Each number is 200 + 40 x the weight over its row's rms, rounded and kept within 0 to 999. Layers, rows and columns count from 0. The size before them is the row's rms in percent of the matrix's.

# layer 3 MLP down (transposed), 384x128, rms 0.0889, rows 231-258, columns 0-127
097,182,180,232,205,209,168,211,196,174,258,231,200,157,205,118,278,154,245,272,148,88,195,182,138,193,217,227,167,274,149,174,205,116,185,143,255,272,270,219,221,197,133,244,173,188,291,260,179,185,245,179,201,158,146,176,179,175,213,213,197,245,261,223,185,222,219,191,160,206,216,225,186,211,195,216,165,208,118,198,238,222,95,236,140,231,171,227,137,219,146,209,198,160,203,173,220,248,149,213,173,159,177,264,239,250,212,303,218,204,195,240,236,178,171,208,185,226,194,250,207,197,159,229,210,209,194,153,209
102,213,331,199,224,151,245,220,203,237,141,136,192,213,208,161,215,150,237,171,243,200,202,174,198,211,240,284,252,192,212,202,241,171,194,124,210,247,231,224,189,211,193,222,153,138,138,197,223,198,216,189,123,271,190,272,170,147,237,185,193,108,216,149,257,208,157,199,200,166,231,155,266,210,172,204,159,190,160,208,227,158,251,197,235,189,212,162,350,204,204,166,185,193,247,214,204,137,122,244,208,237,159,263,178,216,215,180,204,211,161,168,196,240,207,226,193,169,249,159,172,121,164,189,209,190,206,237,149
111,191,155,166,212,223,263,179,158,206,207,219,197,229,134,266,140,134,224,153,160,167,216,146,257,302,284,176,151,179,255,196,233,167,187,209,224,210,186,192,210,181,235,192,144,200,157,298,204,155,184,160,171,235,188,230,195,270,249,221,214,215,135,266,174,184,185,211,181,142,250,154,148,218,246,204,257,154,239,239,147,290,163,183,198,271,159,218,222,181,256,162,129,199,154,261,263,202,206,142,203,169,222,204,159,176,301,200,201,226,211,188,193,139,223,218,137,194,238,194,181,144,204,157,199,188,207,203,208
098,212,235,211,144,216,253,197,219,243,179,249,249,239,238,166,162,202,223,176,220,155,246,194,184,235,212,186,120,201,181,219,180,231,186,77,169,222,174,169,261,175,186,134,201,187,246,254,267,161,214,196,214,163,227,152,228,178,215,124,194,167,207,251,192,121,212,230,219,138,275,215,195,225,229,225,153,244,207,216,209,186,217,161,157,212,223,219,219,202,125,229,221,266,150,286,201,102,136,196,203,130,182,169,209,90,184,237,276,240,240,135,226,222,216,218,149,151,164,180,174,153,194,208,209,248,249,220,212
094,284,202,235,72,189,249,168,205,174,219,272,276,174,126,245,199,169,168,245,128,253,150,286,210,233,206,171,162,218,274,232,198,156,188,137,223,151,156,235,134,148,199,194,195,225,173,274,132,240,157,125,189,240,229,192,150,135,196,230,194,171,178,264,202,197,206,231,184,210,190,163,204,246,212,262,215,160,204,221,180,239,228,185,247,156,127,186,187,213,220,227,161,258,150,204,214,217,219,225,202,192,212,197,228,159,148,161,163,260,161,224,187,250,231,176,227,224,219,280,216,173,187,191,171,234,144,222,240
085,173,182,238,171,159,233,238,244,142,276,144,242,178,132,249,153,213,84,168,170,316,231,150,157,155,171,234,186,259,204,164,210,259,189,219,174,221,155,127,178,227,211,222,206,191,247,158,174,272,180,213,217,252,225,216,121,181,163,227,159,250,203,150,183,172,199,203,204,203,201,174,233,202,153,183,294,236,188,197,211,145,283,159,200,188,183,273,202,202,171,153,230,143,156,218,214,241,133,179,236,169,193,206,199,192,186,212,191,219,185,213,206,204,194,155,219,224,235,269,180,247,205,212,253,247,194,319,189
100,226,166,251,142,258,215,213,200,230,165,211,267,252,125,185,181,227,174,218,255,149,154,151,177,185,160,130,228,164,193,227,254,158,150,269,188,178,180,158,186,166,133,214,166,196,206,211,210,210,184,192,265,201,267,205,207,217,285,264,220,176,204,154,283,205,135,132,212,185,254,133,211,234,193,181,212,212,237,214,250,172,212,160,195,184,80,230,210,273,209,242,235,250,188,224,232,179,196,233,167,204,201,204,157,134,238,169,162,152,259,233,179,218,248,164,233,235,132,223,242,212,113,222,215,122,204,185,231
095,244,168,142,203,198,200,218,223,237,224,217,182,229,152,186,200,174,114,165,208,257,179,201,160,254,205,219,214,163,234,230,277,103,141,139,204,157,180,178,211,202,139,252,231,183,243,123,210,239,241,252,177,208,170,176,175,277,193,204,149,192,228,225,283,209,117,165,217,281,195,249,140,158,221,187,199,147,241,182,175,212,197,109,219,167,138,232,236,191,224,199,290,269,174,188,192,149,227,227,180,268,174,283,176,158,220,145,177,178,214,202,178,202,235,239,225,226,201,235,196,236,178,224,130,193,175,285,198
117,212,230,128,108,176,189,189,191,132,206,194,239,191,197,157,176,171,266,199,189,99,199,266,187,280,183,175,182,205,130,264,197,137,201,190,299,173,269,262,220,202,186,204,154,212,241,165,170,254,213,246,138,198,236,171,225,154,220,204,173,173,250,179,151,246,181,181,220,212,237,184,269,220,220,226,198,249,299,228,185,241,146,244,147,199,185,180,223,254,221,181,198,217,246,247,202,197,197,242,175,195,169,192,202,162,296,181,175,242,215,162,181,179,202,108,131,206,229,209,256,265,205,167,145,251,167,205,224
110,219,142,188,145,240,172,226,202,240,274,222,170,178,194,152,214,215,170,229,182,133,183,246,278,239,256,237,222,203,239,207,252,174,158,255,215,189,224,210,204,248,223,195,256,210,144,233,284,206,184,208,219,190,223,175,150,192,172,135,205,131,241,123,211,158,247,156,190,168,143,191,222,160,195,202,194,207,229,53,212,213,270,224,193,240,182,210,211,209,246,197,186,226,159,134,171,257,182,238,297,270,194,105,175,263,241,182,168,165,240,167,237,207,147,193,183,198,190,207,183,189,253,164,153,169,178,240,134
106,250,198,195,224,244,255,239,170,177,172,269,212,269,237,159,221,185,190,238,235,186,207,227,157,278,195,235,210,168,222,281,171,126,144,162,221,201,180,250,185,184,198,247,188,221,231,193,151,227,195,169,233,210,125,158,179,242,229,98,241,215,224,198,149,235,193,138,186,251,195,210,151,130,187,274,211,199,176,224,141,260,211,220,289,110,184,157,127,182,139,203,193,234,151,202,279,229,232,151,235,180,196,222,238,170,167,193,229,189,133,212,229,212,190,161,130,235,141,173,239,226,194,241,156,155,265,189,233
100,157,220,178,240,206,230,218,225,219,139,275,201,240,216,130,216,226,213,164,171,215,181,204,230,116,204,188,131,208,205,179,247,213,206,187,216,199,247,149,114,243,149,260,287,200,152,200,164,199,202,186,145,224,241,116,148,192,253,174,165,180,223,61,227,282,191,218,206,170,190,174,272,192,187,242,119,200,161,126,222,278,183,206,252,215,266,217,222,207,210,236,182,196,232,203,154,208,185,210,211,244,201,216,231,239,206,230,241,151,291,193,203,157,171,212,130,203,232,191,174,237,229,221,156,169,128,174,223
086,251,180,253,167,192,233,210,206,215,191,196,150,258,93,221,210,202,249,181,226,349,145,196,164,212,194,212,224,203,225,193,235,193,261,127,199,234,175,131,213,191,267,228,241,160,171,185,203,225,197,237,201,245,185,143,145,207,208,212,161,160,123,204,192,206,150,241,236,156,250,189,152,157,160,221,225,168,175,137,139,159,313,194,169,221,200,273,246,229,228,197,209,213,186,272,231,179,193,226,225,178,187,257,217,138,193,209,206,190,196,319,172,183,170,186,158,115,191,146,179,209,206,236,207,208,184,187,163
092,225,238,156,180,179,207,211,206,234,134,176,152,178,147,254,185,195,197,131,161,127,189,150,183,205,201,264,178,172,173,160,244,266,168,180,167,156,215,139,221,182,162,228,240,190,155,196,219,186,158,240,186,188,226,214,156,220,168,265,194,332,201,313,286,168,180,238,294,190,186,216,203,281,192,156,207,200,198,199,219,178,238,174,187,224,189,220,215,176,157,247,204,200,205,203,217,184,180,329,217,233,156,222,198,226,217,231,187,160,209,261,193,247,203,237,165,162,224,155,157,150,159,185,172,235,303,210,137
108,166,195,161,196,177,188,196,235,161,178,182,200,212,200,165,233,239,165,241,224,79,230,209,147,209,266,197,181,177,115,138,197,214,188,157,176,282,179,183,233,193,218,156,145,222,204,227,197,201,137,204,178,228,169,177,227,252,240,199,206,167,161,189,202,194,203,253,192,159,125,233,212,309,156,235,178,259,265,181,135,218,181,234,151,250,188,210,203,173,200,201,191,281,264,277,166,154,200,191,151,143,165,161,253,184,146,173,213,270,164,240,238,200,222,199,243,216,163,134,282,258,152,222,244,260,213,213,271
091,291,167,193,261,263,250,189,268,152,196,162,263,207,145,184,209,195,211,212,173,175,170,157,272,201,207,179,148,193,192,138,245,182,183,278,175,142,218,155,156,232,205,247,91,241,229,215,214,235,199,242,190,185,195,129,208,169,187,187,192,198,170,189,219,250,196,194,270,250,209,213,204,183,146,207,274,181,251,116,222,166,182,212,206,196,131,232,164,242,168,239,191,261,132,195,121,206,221,241,166,205,156,187,133,206,216,184,181,186,223,295,233,210,173,229,164,185,258,210,206,199,88,283,215,193,214,212,177
092,197,170,173,254,181,205,223,259,233,245,169,240,142,194,267,130,133,211,190,162,184,178,186,251,235,213,165,227,187,164,244,269,205,120,216,192,210,219,136,207,221,183,163,207,196,157,259,194,134,178,158,215,216,200,211,210,211,194,202,173,270,237,262,222,253,201,154,177,155,156,177,217,262,174,197,258,177,232,147,146,129,231,148,235,208,185,291,174,291,164,162,199,261,207,140,136,242,270,181,186,167,218,217,249,250,215,163,226,140,113,183,169,224,231,205,197,210,192,167,267,267,173,208,169,230,122,154,194
120,129,267,205,213,240,213,164,256,196,193,234,158,254,215,174,228,206,273,179,186,125,235,200,241,178,144,234,238,181,240,236,250,194,230,183,159,192,212,262,148,203,211,190,172,200,228,180,150,196,197,232,217,215,218,245,264,125,261,148,191,193,204,155,221,237,211,213,213,160,230,193,132,213,179,191,222,194,229,169,125,155,250,178,131,212,140,225,158,175,212,193,194,179,189,77,150,221,187,141,168,168,267,243,306,255,210,211,174,290,172,226,193,239,149,213,221,219,176,194,218,171,171,194,246,302,116,200,220
096,221,187,177,179,246,201,231,130,181,188,213,162,264,84,229,147,169,238,198,170,196,218,173,154,272,139,202,232,170,152,327,188,224,134,190,170,230,237,157,203,205,204,267,247,216,189,137,152,195,234,106,256,190,186,296,253,226,185,201,224,178,212,185,184,179,201,207,188,159,201,119,264,141,205,211,194,232,201,154,187,155,256,175,240,207,165,215,238,204,183,201,245,265,236,249,146,199,246,211,197,214,201,236,232,219,172,199,187,231,212,195,184,187,149,195,255,206,110,137,158,257,190,202,186,198,155,289,206
100,258,218,202,258,180,239,222,194,150,286,222,256,279,236,135,185,189,188,194,143,309,207,186,164,195,230,232,142,204,136,220,167,155,223,178,225,176,220,213,218,194,221,171,137,180,219,166,225,111,211,177,232,219,175,174,298,218,308,215,175,252,200,184,207,278,132,140,232,198,204,223,239,259,200,181,226,205,234,203,219,226,173,257,178,177,156,163,198,130,206,298,121,187,237,219,187,218,168,234,165,195,179,170,144,202,175,176,142,150,167,217,130,204,214,173,218,185,209,216,145,178,177,254,147,166,182,216,244
096,278,193,221,249,224,146,203,176,220,193,232,223,213,227,239,178,234,230,193,211,193,183,245,239,198,159,121,228,247,186,208,206,152,196,215,185,188,236,213,182,257,210,233,104,231,145,144,182,168,161,198,206,300,154,321,215,201,209,221,135,240,177,253,227,172,188,173,253,217,170,168,151,201,241,194,180,140,246,253,183,155,185,144,191,253,242,126,231,235,155,157,215,204,230,189,204,138,172,205,199,195,212,193,207,236,126,208,197,179,150,211,149,205,259,197,138,180,238,297,151,239,266,126,212,123,144,231,228
098,190,225,155,224,161,177,200,235,207,255,264,258,203,170,243,165,220,204,199,205,182,235,199,226,188,170,269,186,217,203,171,226,168,207,173,213,286,265,163,141,240,100,195,225,209,207,184,223,89,160,290,164,160,106,234,225,239,229,227,191,217,161,183,205,182,201,216,281,223,175,191,196,259,218,153,195,234,208,151,192,199,158,128,200,190,233,227,132,254,232,175,196,166,150,273,185,161,201,160,298,225,165,190,226,183,246,161,213,268,176,146,219,188,171,222,164,204,183,224,155,198,181,191,162,194,170,304,110
103,219,221,194,221,246,159,180,263,208,189,279,223,177,214,194,181,189,217,126,147,116,200,153,267,201,168,210,225,103,210,234,163,160,223,140,217,161,132,196,221,233,206,174,230,257,201,212,167,165,213,227,147,200,267,186,187,145,285,210,169,202,263,220,238,215,166,283,223,273,186,224,214,185,132,180,241,181,90,164,175,178,148,179,221,216,170,224,127,178,203,215,170,169,234,214,177,217,230,209,216,187,151,189,206,202,242,270,156,144,220,199,234,205,163,279,245,262,252,176,187,180,175,262,247,239,274,195,138
100,209,227,174,195,188,185,197,235,188,150,190,215,133,197,194,120,215,162,201,206,143,180,162,191,251,127,209,144,245,176,167,217,157,201,217,173,224,211,250,207,271,204,204,226,204,280,179,197,187,248,278,211,229,180,151,107,258,173,157,173,227,172,192,253,242,155,205,199,214,220,147,284,180,257,158,147,207,165,240,178,272,194,219,214,293,189,249,238,171,223,170,192,219,211,228,268,169,194,219,142,61,144,242,233,185,286,206,187,190,178,184,173,263,190,205,145,246,244,150,218,148,178,205,242,164,215,148,189
095,227,153,219,203,220,126,233,177,216,179,195,244,180,249,157,202,158,211,172,214,177,223,174,220,202,102,213,231,208,168,183,220,182,165,213,262,175,223,160,234,247,249,213,229,233,88,218,182,219,216,225,228,251,159,197,180,247,211,156,217,228,158,250,231,152,158,116,185,210,146,162,262,249,170,130,158,198,171,162,172,256,216,263,209,243,181,210,239,174,225,229,286,180,253,135,198,176,161,266,263,157,125,227,164,152,211,249,214,181,183,262,236,288,189,188,160,204,132,221,165,175,176,218,295,154,238,208,215
099,210,179,186,180,205,102,191,180,211,229,115,149,201,208,189,232,207,159,240,262,185,241,215,269,223,226,225,116,168,297,253,214,196,223,204,210,163,235,251,209,232,195,227,187,165,175,168,220,99,156,154,162,250,181,192,226,220,190,145,228,179,248,302,270,181,228,263,223,201,185,200,240,213,221,225,158,226,110,260,213,210,219,208,157,190,258,178,270,164,227,184,191,185,182,225,163,271,182,159,145,199,233,190,141,156,216,204,222,173,139,210,240,188,184,173,177,150,256,134,147,191,263,242,182,159,234,154,260
090,179,266,215,222,167,213,227,197,238,205,178,168,171,192,267,183,185,213,163,198,187,115,170,229,248,204,109,162,214,249,241,195,239,221,114,153,170,171,159,162,235,190,248,242,156,177,195,176,206,174,219,231,204,187,259,210,246,147,226,245,157,186,189,171,201,158,227,262,131,210,196,162,265,235,171,214,272,146,240,210,147,188,165,243,163,275,259,235,221,229,120,201,206,205,206,197,223,232,233,266,258,172,162,154,140,254,197,241,139,279,208,163,180,184,218,215,139,232,156,131,236,241,106,210,155,225,138,188
099,178,156,230,167,156,185,165,173,193,188,236,182,271,290,190,271,224,206,251,222,186,218,228,116,155,174,220,155,215,249,224,178,166,149,147,179,252,139,189,194,170,205,187,192,189,221,167,205,144,267,185,156,259,214,236,193,220,312,237,228,235,192,211,320,187,217,225,234,138,273,213,245,170,123,160,204,210,161,240,173,181,216,180,211,116,160,169,237,239,159,194,200,265,136,202,179,245,190,200,190,163,203,275,220,196,236,216,184,214,201,223,221,224,129,167,198,93,151,217,182,190,188,203,271,203,223,156,240
# layer 3 MLP up, 384x128, rms 0.136, rows 232-258, columns 0-127
095,224,163,207,149,213,193,242,170,194,218,278,251,246,246,193,195,250,222,140,151,193,261,174,167,229,187,183,248,216,258,233,144,238,199,166,117,127,123,208,197,160,223,167,177,247,194,216,130,214,236,142,215,206,205,197,292,228,143,211,112,206,203,225,182,186,225,112,240,201,235,170,235,245,184,185,195,221,262,244,118,204,193,180,182,311,180,122,174,225,176,221,235,195,212,157,165,170,163,195,189,193,256,162,286,212,174,216,130,202,158,203,258,178,274,188,185,235,138,173,165,235,234,168,192,178,172,229,194
106,176,172,190,199,190,171,233,169,189,265,250,165,232,218,178,265,234,187,198,126,139,202,262,233,174,193,229,208,166,173,215,156,199,262,242,176,144,170,202,107,182,252,105,192,153,270,209,219,203,212,206,249,119,180,232,138,256,242,281,235,188,216,158,221,258,212,215,160,231,191,230,167,181,229,135,269,207,200,242,151,245,249,236,197,233,274,224,180,119,207,194,244,195,281,260,223,230,168,171,165,187,295,217,198,185,202,159,230,219,214,130,248,184,285,164,240,197,166,178,221,227,195,220,177,203,149,223,187
103,197,203,146,153,266,271,219,224,177,268,170,234,196,231,209,214,256,210,208,252,207,178,283,190,217,250,210,170,224,257,255,169,192,177,228,174,188,121,229,202,141,235,255,182,205,168,160,129,203,305,234,171,210,213,201,178,211,144,152,217,174,194,172,176,140,208,245,218,198,256,240,231,225,220,230,227,197,191,259,183,162,229,231,182,133,224,180,188,194,215,169,209,66,152,193,268,147,175,199,222,140,207,117,185,287,132,211,192,196,201,143,192,153,155,227,223,197,187,166,152,178,178,175,310,173,165,213,191
099,200,196,189,213,203,171,174,208,222,184,204,208,182,183,208,263,209,258,179,162,205,179,177,153,192,164,263,215,233,223,233,161,195,178,300,173,196,148,240,140,214,159,242,182,246,217,137,163,123,275,144,174,175,175,142,253,181,193,133,237,339,206,199,204,156,262,132,149,259,174,205,251,262,239,133,195,177,203,123,181,142,176,267,187,233,205,217,237,214,219,236,296,178,155,278,252,233,238,224,167,151,175,205,200,161,202,217,143,157,223,230,175,235,219,232,210,178,195,209,193,186,233,189,188,119,226,235,195
085,142,239,141,247,172,201,184,239,165,203,200,175,172,251,172,219,195,200,171,242,180,187,212,206,207,212,224,197,273,189,242,128,198,157,230,194,215,207,211,240,153,302,153,212,181,165,166,261,101,193,235,182,233,238,254,266,212,244,218,231,257,143,165,183,232,277,195,184,205,257,202,214,225,171,104,251,180,278,151,236,169,285,198,180,130,178,191,213,251,143,216,218,174,172,219,191,249,154,201,217,148,174,135,175,171,159,170,122,249,195,190,201,203,225,263,231,175,199,211,176,219,104,182,178,149,119,237,190
102,122,139,175,225,168,220,210,185,226,193,158,217,158,206,199,188,192,290,236,208,181,200,156,219,237,243,260,217,219,251,229,184,194,119,271,124,122,181,226,261,240,231,237,195,146,157,151,192,211,199,212,176,241,241,163,203,114,114,201,217,202,125,227,163,165,215,207,201,229,233,355,219,194,220,186,149,226,222,182,245,188,198,220,202,192,209,150,169,212,184,245,171,226,193,174,265,172,222,204,199,188,195,194,210,191,185,228,173,160,212,243,122,152,169,172,262,272,199,225,229,173,252,124,229,137,134,154,199
095,139,210,197,140,163,230,203,131,141,208,230,168,191,188,226,257,207,238,205,217,152,234,205,277,227,165,181,251,201,183,230,168,211,121,235,172,183,229,236,194,289,243,215,153,240,135,185,216,238,178,197,201,196,227,185,291,166,220,116,220,227,165,188,244,209,234,177,192,210,265,227,266,198,174,244,186,150,227,141,285,132,189,212,239,197,166,150,187,231,158,310,209,168,184,184,261,153,171,178,224,193,213,224,199,146,194,197,148,208,151,166,141,154,205,152,226,212,138,236,246,128,163,174,280,162,153,148,210
107,223,133,168,126,193,191,200,164,104,164,165,260,177,230,219,241,267,187,181,247,182,222,213,282,181,111,227,114,199,167,312,156,222,196,239,216,148,226,274,149,255,235,181,157,156,238,131,194,226,266,210,206,221,211,244,243,250,219,290,197,205,186,226,220,253,134,236,180,147,175,219,213,196,229,143,190,175,222,185,171,205,146,183,221,203,209,144,188,210,211,268,202,115,211,210,229,214,211,207,177,171,226,151,234,169,224,115,222,167,195,171,229,171,258,201,267,227,185,229,200,198,234,164,202,205,131,207,227
109,226,165,179,213,216,194,232,239,192,225,214,202,240,140,229,189,196,272,191,183,193,229,230,224,201,175,169,272,202,311,183,180,245,155,228,205,247,172,282,178,202,244,214,116,213,175,178,219,183,124,264,208,166,264,195,193,198,105,90,193,190,172,153,235,241,249,209,183,236,188,275,196,173,169,214,182,157,235,164,235,210,212,231,142,169,211,207,216,163,185,192,150,206,224,149,170,211,250,97,114,208,221,170,162,176,148,159,196,279,222,217,178,116,149,156,240,233,188,149,234,252,185,173,212,185,125,204,218
097,243,178,127,123,198,108,195,178,256,240,176,239,247,210,207,204,213,173,190,183,186,280,237,181,255,158,222,167,234,181,212,109,192,267,205,177,162,222,227,213,121,248,163,138,203,154,222,214,175,254,160,237,166,199,230,222,189,183,255,188,211,289,200,250,262,215,102,178,186,243,238,155,172,184,195,221,228,171,180,198,197,195,253,153,256,260,209,153,174,212,203,251,210,187,196,160,278,209,194,160,267,160,131,167,195,230,81,168,267,232,264,232,186,220,243,194,185,142,208,234,173,202,187,189,190,190,189,243
095,183,83,150,168,205,202,195,239,150,256,181,137,199,209,153,171,158,267,301,171,174,197,265,247,232,164,192,175,154,238,188,137,181,230,210,186,237,110,226,206,158,178,172,217,211,179,165,233,186,262,155,180,180,196,203,154,247,184,215,183,199,194,213,235,112,216,228,208,231,259,247,231,203,210,186,251,228,267,190,262,261,238,224,194,294,215,185,189,224,165,175,157,202,230,189,170,87,197,167,213,187,245,161,219,113,180,219,176,199,253,257,176,207,204,192,254,159,97,150,198,239,199,172,221,202,169,207,224
083,166,128,170,239,186,194,202,217,194,183,246,229,176,180,199,220,142,179,161,266,236,192,205,225,210,183,206,198,231,144,262,142,253,170,270,209,145,225,242,151,226,165,182,136,197,225,165,221,103,184,250,227,226,174,174,218,173,253,168,231,200,247,197,181,243,192,190,148,235,196,268,290,266,228,169,267,214,174,116,241,180,153,287,206,142,210,196,264,164,214,242,205,164,230,193,259,219,215,231,221,135,142,169,201,156,179,156,211,204,225,174,115,159,197,285,164,179,181,239,167,192,208,133,216,102,210,217,232
093,201,228,227,244,232,247,210,270,172,204,187,190,168,283,194,269,224,178,150,241,200,166,235,192,139,233,172,166,241,201,276,215,177,215,176,196,265,171,277,197,261,244,140,107,233,204,195,160,194,212,218,137,198,197,177,193,169,212,214,235,168,142,211,188,256,226,173,156,237,220,183,270,282,218,220,220,196,188,167,125,168,182,248,261,211,175,157,289,171,175,186,223,159,177,207,230,182,244,236,160,136,222,159,152,181,79,204,189,179,145,218,184,197,154,243,122,254,183,201,143,170,195,243,178,239,159,243,257
104,212,159,193,167,205,225,186,257,139,170,165,214,197,209,159,193,310,260,142,160,198,214,218,152,132,293,222,257,243,225,262,200,209,203,220,205,159,154,209,134,147,217,224,231,170,188,146,182,156,333,266,182,235,210,233,207,196,204,184,249,199,177,127,123,196,212,243,179,177,181,260,244,203,221,189,178,199,222,217,159,177,252,249,257,131,218,168,231,222,149,155,193,106,168,148,258,150,196,160,236,152,170,170,203,201,136,205,183,188,162,156,189,179,184,167,213,182,209,275,169,231,201,241,258,178,179,227,225
091,184,190,214,203,234,174,247,213,166,153,206,205,227,156,209,271,230,244,173,152,215,267,220,172,205,132,257,152,172,162,250,177,197,141,198,178,206,239,174,147,238,216,201,250,132,199,214,144,187,208,143,279,199,196,242,162,212,218,180,285,200,141,203,241,199,230,172,236,178,180,252,250,158,207,230,224,280,224,212,221,185,160,204,234,200,185,207,219,189,162,266,203,202,294,277,261,210,152,152,251,236,211,253,102,152,137,170,198,199,219,215,123,182,201,219,204,264,111,159,192,219,300,157,252,189,179,221,222
084,268,211,258,107,233,165,231,267,236,224,181,173,234,125,213,195,266,178,262,156,175,180,200,172,184,245,255,152,238,227,310,212,153,176,260,166,147,212,266,220,240,147,154,182,218,251,175,185,226,185,134,178,240,220,146,207,140,202,262,194,215,195,165,262,224,248,185,220,208,202,228,206,160,237,208,178,163,224,182,196,236,204,144,239,265,216,206,187,200,161,254,207,181,309,191,223,151,230,197,213,237,173,208,201,142,247,114,172,203,144,221,163,181,174,159,264,176,123,192,177,194,209,193,183,117,162,179,228
114,201,232,91,158,257,254,214,199,200,185,155,184,166,190,158,154,246,227,239,234,171,167,203,205,189,150,158,236,208,226,263,170,206,192,203,215,182,193,262,193,244,188,191,205,233,191,237,137,154,256,224,223,243,173,194,199,235,157,94,203,214,260,130,187,176,212,239,189,225,222,200,147,232,200,238,170,166,245,167,196,254,152,218,171,190,239,213,134,223,170,210,208,213,260,205,248,237,145,232,109,157,262,147,258,236,209,174,219,345,201,133,160,240,273,223,153,184,178,193,176,199,241,151,252,200,176,209,267
094,185,69,209,208,227,235,235,178,224,235,159,213,192,272,154,206,191,215,225,143,208,190,229,227,198,179,276,213,208,180,152,207,158,223,272,213,232,231,263,220,199,184,231,223,185,169,196,178,184,229,178,147,199,224,180,155,205,167,199,210,98,146,181,214,65,169,197,199,246,239,238,214,126,160,220,213,187,226,144,221,235,167,272,262,198,281,242,257,173,196,190,178,206,209,232,263,144,187,248,259,240,202,271,140,168,225,175,171,240,123,151,198,168,216,244,198,150,198,257,186,218,237,199,267,210,159,242,207
094,172,224,97,194,189,256,238,218,211,266,185,127,196,238,95,201,171,200,137,245,168,203,213,311,195,162,237,212,249,221,284,195,167,198,174,213,236,185,229,151,208,192,141,161,209,83,176,265,187,238,235,161,195,227,220,233,181,187,193,271,194,201,171,169,202,142,207,115,205,190,237,303,274,227,177,136,244,215,199,233,170,179,297,225,215,191,172,190,170,185,211,213,155,225,236,272,211,188,237,225,162,192,219,170,203,204,189,182,192,106,211,180,191,240,223,191,185,221,233,182,164,183,156,193,197,224,236,254
102,143,210,203,190,183,230,192,187,106,190,280,158,191,193,206,261,271,208,224,255,189,210,169,281,238,197,287,173,225,230,264,115,235,131,235,217,232,172,220,156,144,271,134,182,159,191,256,185,167,219,129,169,206,168,152,208,219,263,209,198,168,251,150,224,239,227,230,165,242,196,208,255,244,143,204,203,205,214,217,260,172,158,174,264,218,182,191,279,184,75,196,162,191,263,162,230,237,179,204,206,252,192,180,152,191,197,196,206,184,180,200,212,101,238,233,181,206,170,166,193,198,161,278,189,213,201,170,196
098,121,229,162,210,252,177,164,188,83,202,220,223,178,220,197,215,238,211,229,181,195,226,267,133,159,140,199,261,250,247,244,150,201,163,282,167,247,140,234,178,230,259,226,246,186,206,191,226,168,230,188,237,137,229,183,267,274,221,162,141,193,206,212,233,170,114,182,207,189,227,205,310,192,176,261,136,190,218,253,236,199,190,207,199,179,271,182,184,278,262,151,162,157,208,152,178,198,204,243,248,154,167,184,235,228,189,182,196,231,206,112,240,179,210,147,169,182,155,171,217,186,209,234,257,154,186,174,197
109,231,156,208,136,257,286,131,227,227,201,239,253,247,189,218,164,191,190,198,159,208,302,220,135,233,196,218,277,204,198,212,195,256,210,233,147,241,186,244,219,164,161,173,202,263,215,235,212,114,215,191,199,181,215,169,259,148,132,196,169,263,181,140,231,200,177,121,176,250,233,162,263,148,214,195,237,232,214,191,212,207,140,233,178,204,203,183,239,203,274,234,236,247,166,162,164,147,198,169,263,171,143,196,135,209,182,143,196,176,193,222,235,159,255,182,258,154,221,204,224,209,184,156,319,222,142,214,174
100,175,207,177,180,245,262,243,186,254,224,295,161,206,212,123,208,212,224,97,224,157,225,167,165,234,142,176,284,191,234,276,186,230,165,163,201,198,195,269,250,244,167,224,249,201,98,119,170,185,185,208,228,200,211,243,216,117,125,191,301,224,235,238,183,198,191,203,204,212,254,227,208,206,249,138,168,158,243,135,207,202,177,205,185,209,156,148,211,220,255,242,251,224,193,221,152,266,212,208,206,236,229,215,242,179,187,158,170,195,228,261,218,202,176,189,215,236,192,178,236,171,196,152,204,136,124,134,222
097,205,186,170,178,224,189,209,189,215,210,230,215,175,147,164,264,213,208,193,158,183,189,244,161,152,244,258,192,242,172,227,145,195,212,197,209,145,195,235,212,174,224,154,269,186,170,267,160,133,257,181,291,168,202,250,205,232,190,263,225,215,308,268,169,252,192,243,239,281,171,254,199,187,189,196,198,151,176,147,150,169,148,226,144,174,218,152,210,194,73,140,232,222,249,193,196,223,243,226,183,237,284,217,186,248,229,121,200,207,218,178,203,159,228,219,156,288,146,160,175,224,208,266,162,202,205,146,191
099,180,133,176,236,246,181,210,129,177,186,218,188,282,248,110,231,146,243,141,150,218,279,168,160,202,254,181,211,181,181,203,163,192,214,267,177,157,250,201,122,198,236,166,202,208,203,231,184,224,243,158,244,166,168,290,167,224,157,132,249,178,217,175,129,254,286,189,257,189,148,214,205,229,193,237,206,173,176,97,166,248,207,294,199,258,202,182,244,206,237,156,194,223,232,236,216,178,203,245,167,176,214,241,144,221,205,170,148,185,186,141,187,179,185,214,213,221,212,249,163,196,207,220,274,117,180,230,189
093,243,180,218,164,238,188,174,184,158,139,200,190,288,125,199,205,226,223,206,255,207,238,198,268,200,143,230,160,233,300,262,157,170,157,243,179,204,168,258,194,220,224,226,216,201,166,226,154,243,270,188,186,221,204,98,139,164,152,169,188,157,206,142,226,261,178,277,208,192,259,267,234,260,181,185,204,164,202,179,210,307,231,241,132,182,233,190,189,241,135,170,194,197,244,246,231,171,159,199,114,202,245,186,181,179,169,181,181,163,182,244,152,196,216,176,241,208,195,158,250,220,207,170,187,206,102,160,166
101,133,189,150,150,271,288,196,214,257,280,126,207,189,214,158,188,156,204,194,242,155,201,151,195,200,220,215,269,216,183,240,176,191,158,225,232,238,191,209,169,249,230,214,178,161,229,202,146,192,287,272,178,172,234,271,137,209,122,147,224,213,209,170,224,136,215,215,210,198,182,244,179,215,211,218,175,193,239,188,246,233,100,205,180,248,163,215,227,200,155,141,165,237,173,138,236,159,254,233,121,161,278,143,290,241,143,191,233,239,232,174,194,183,253,224,181,217,179,224,201,132,242,203,199,196,221,200,254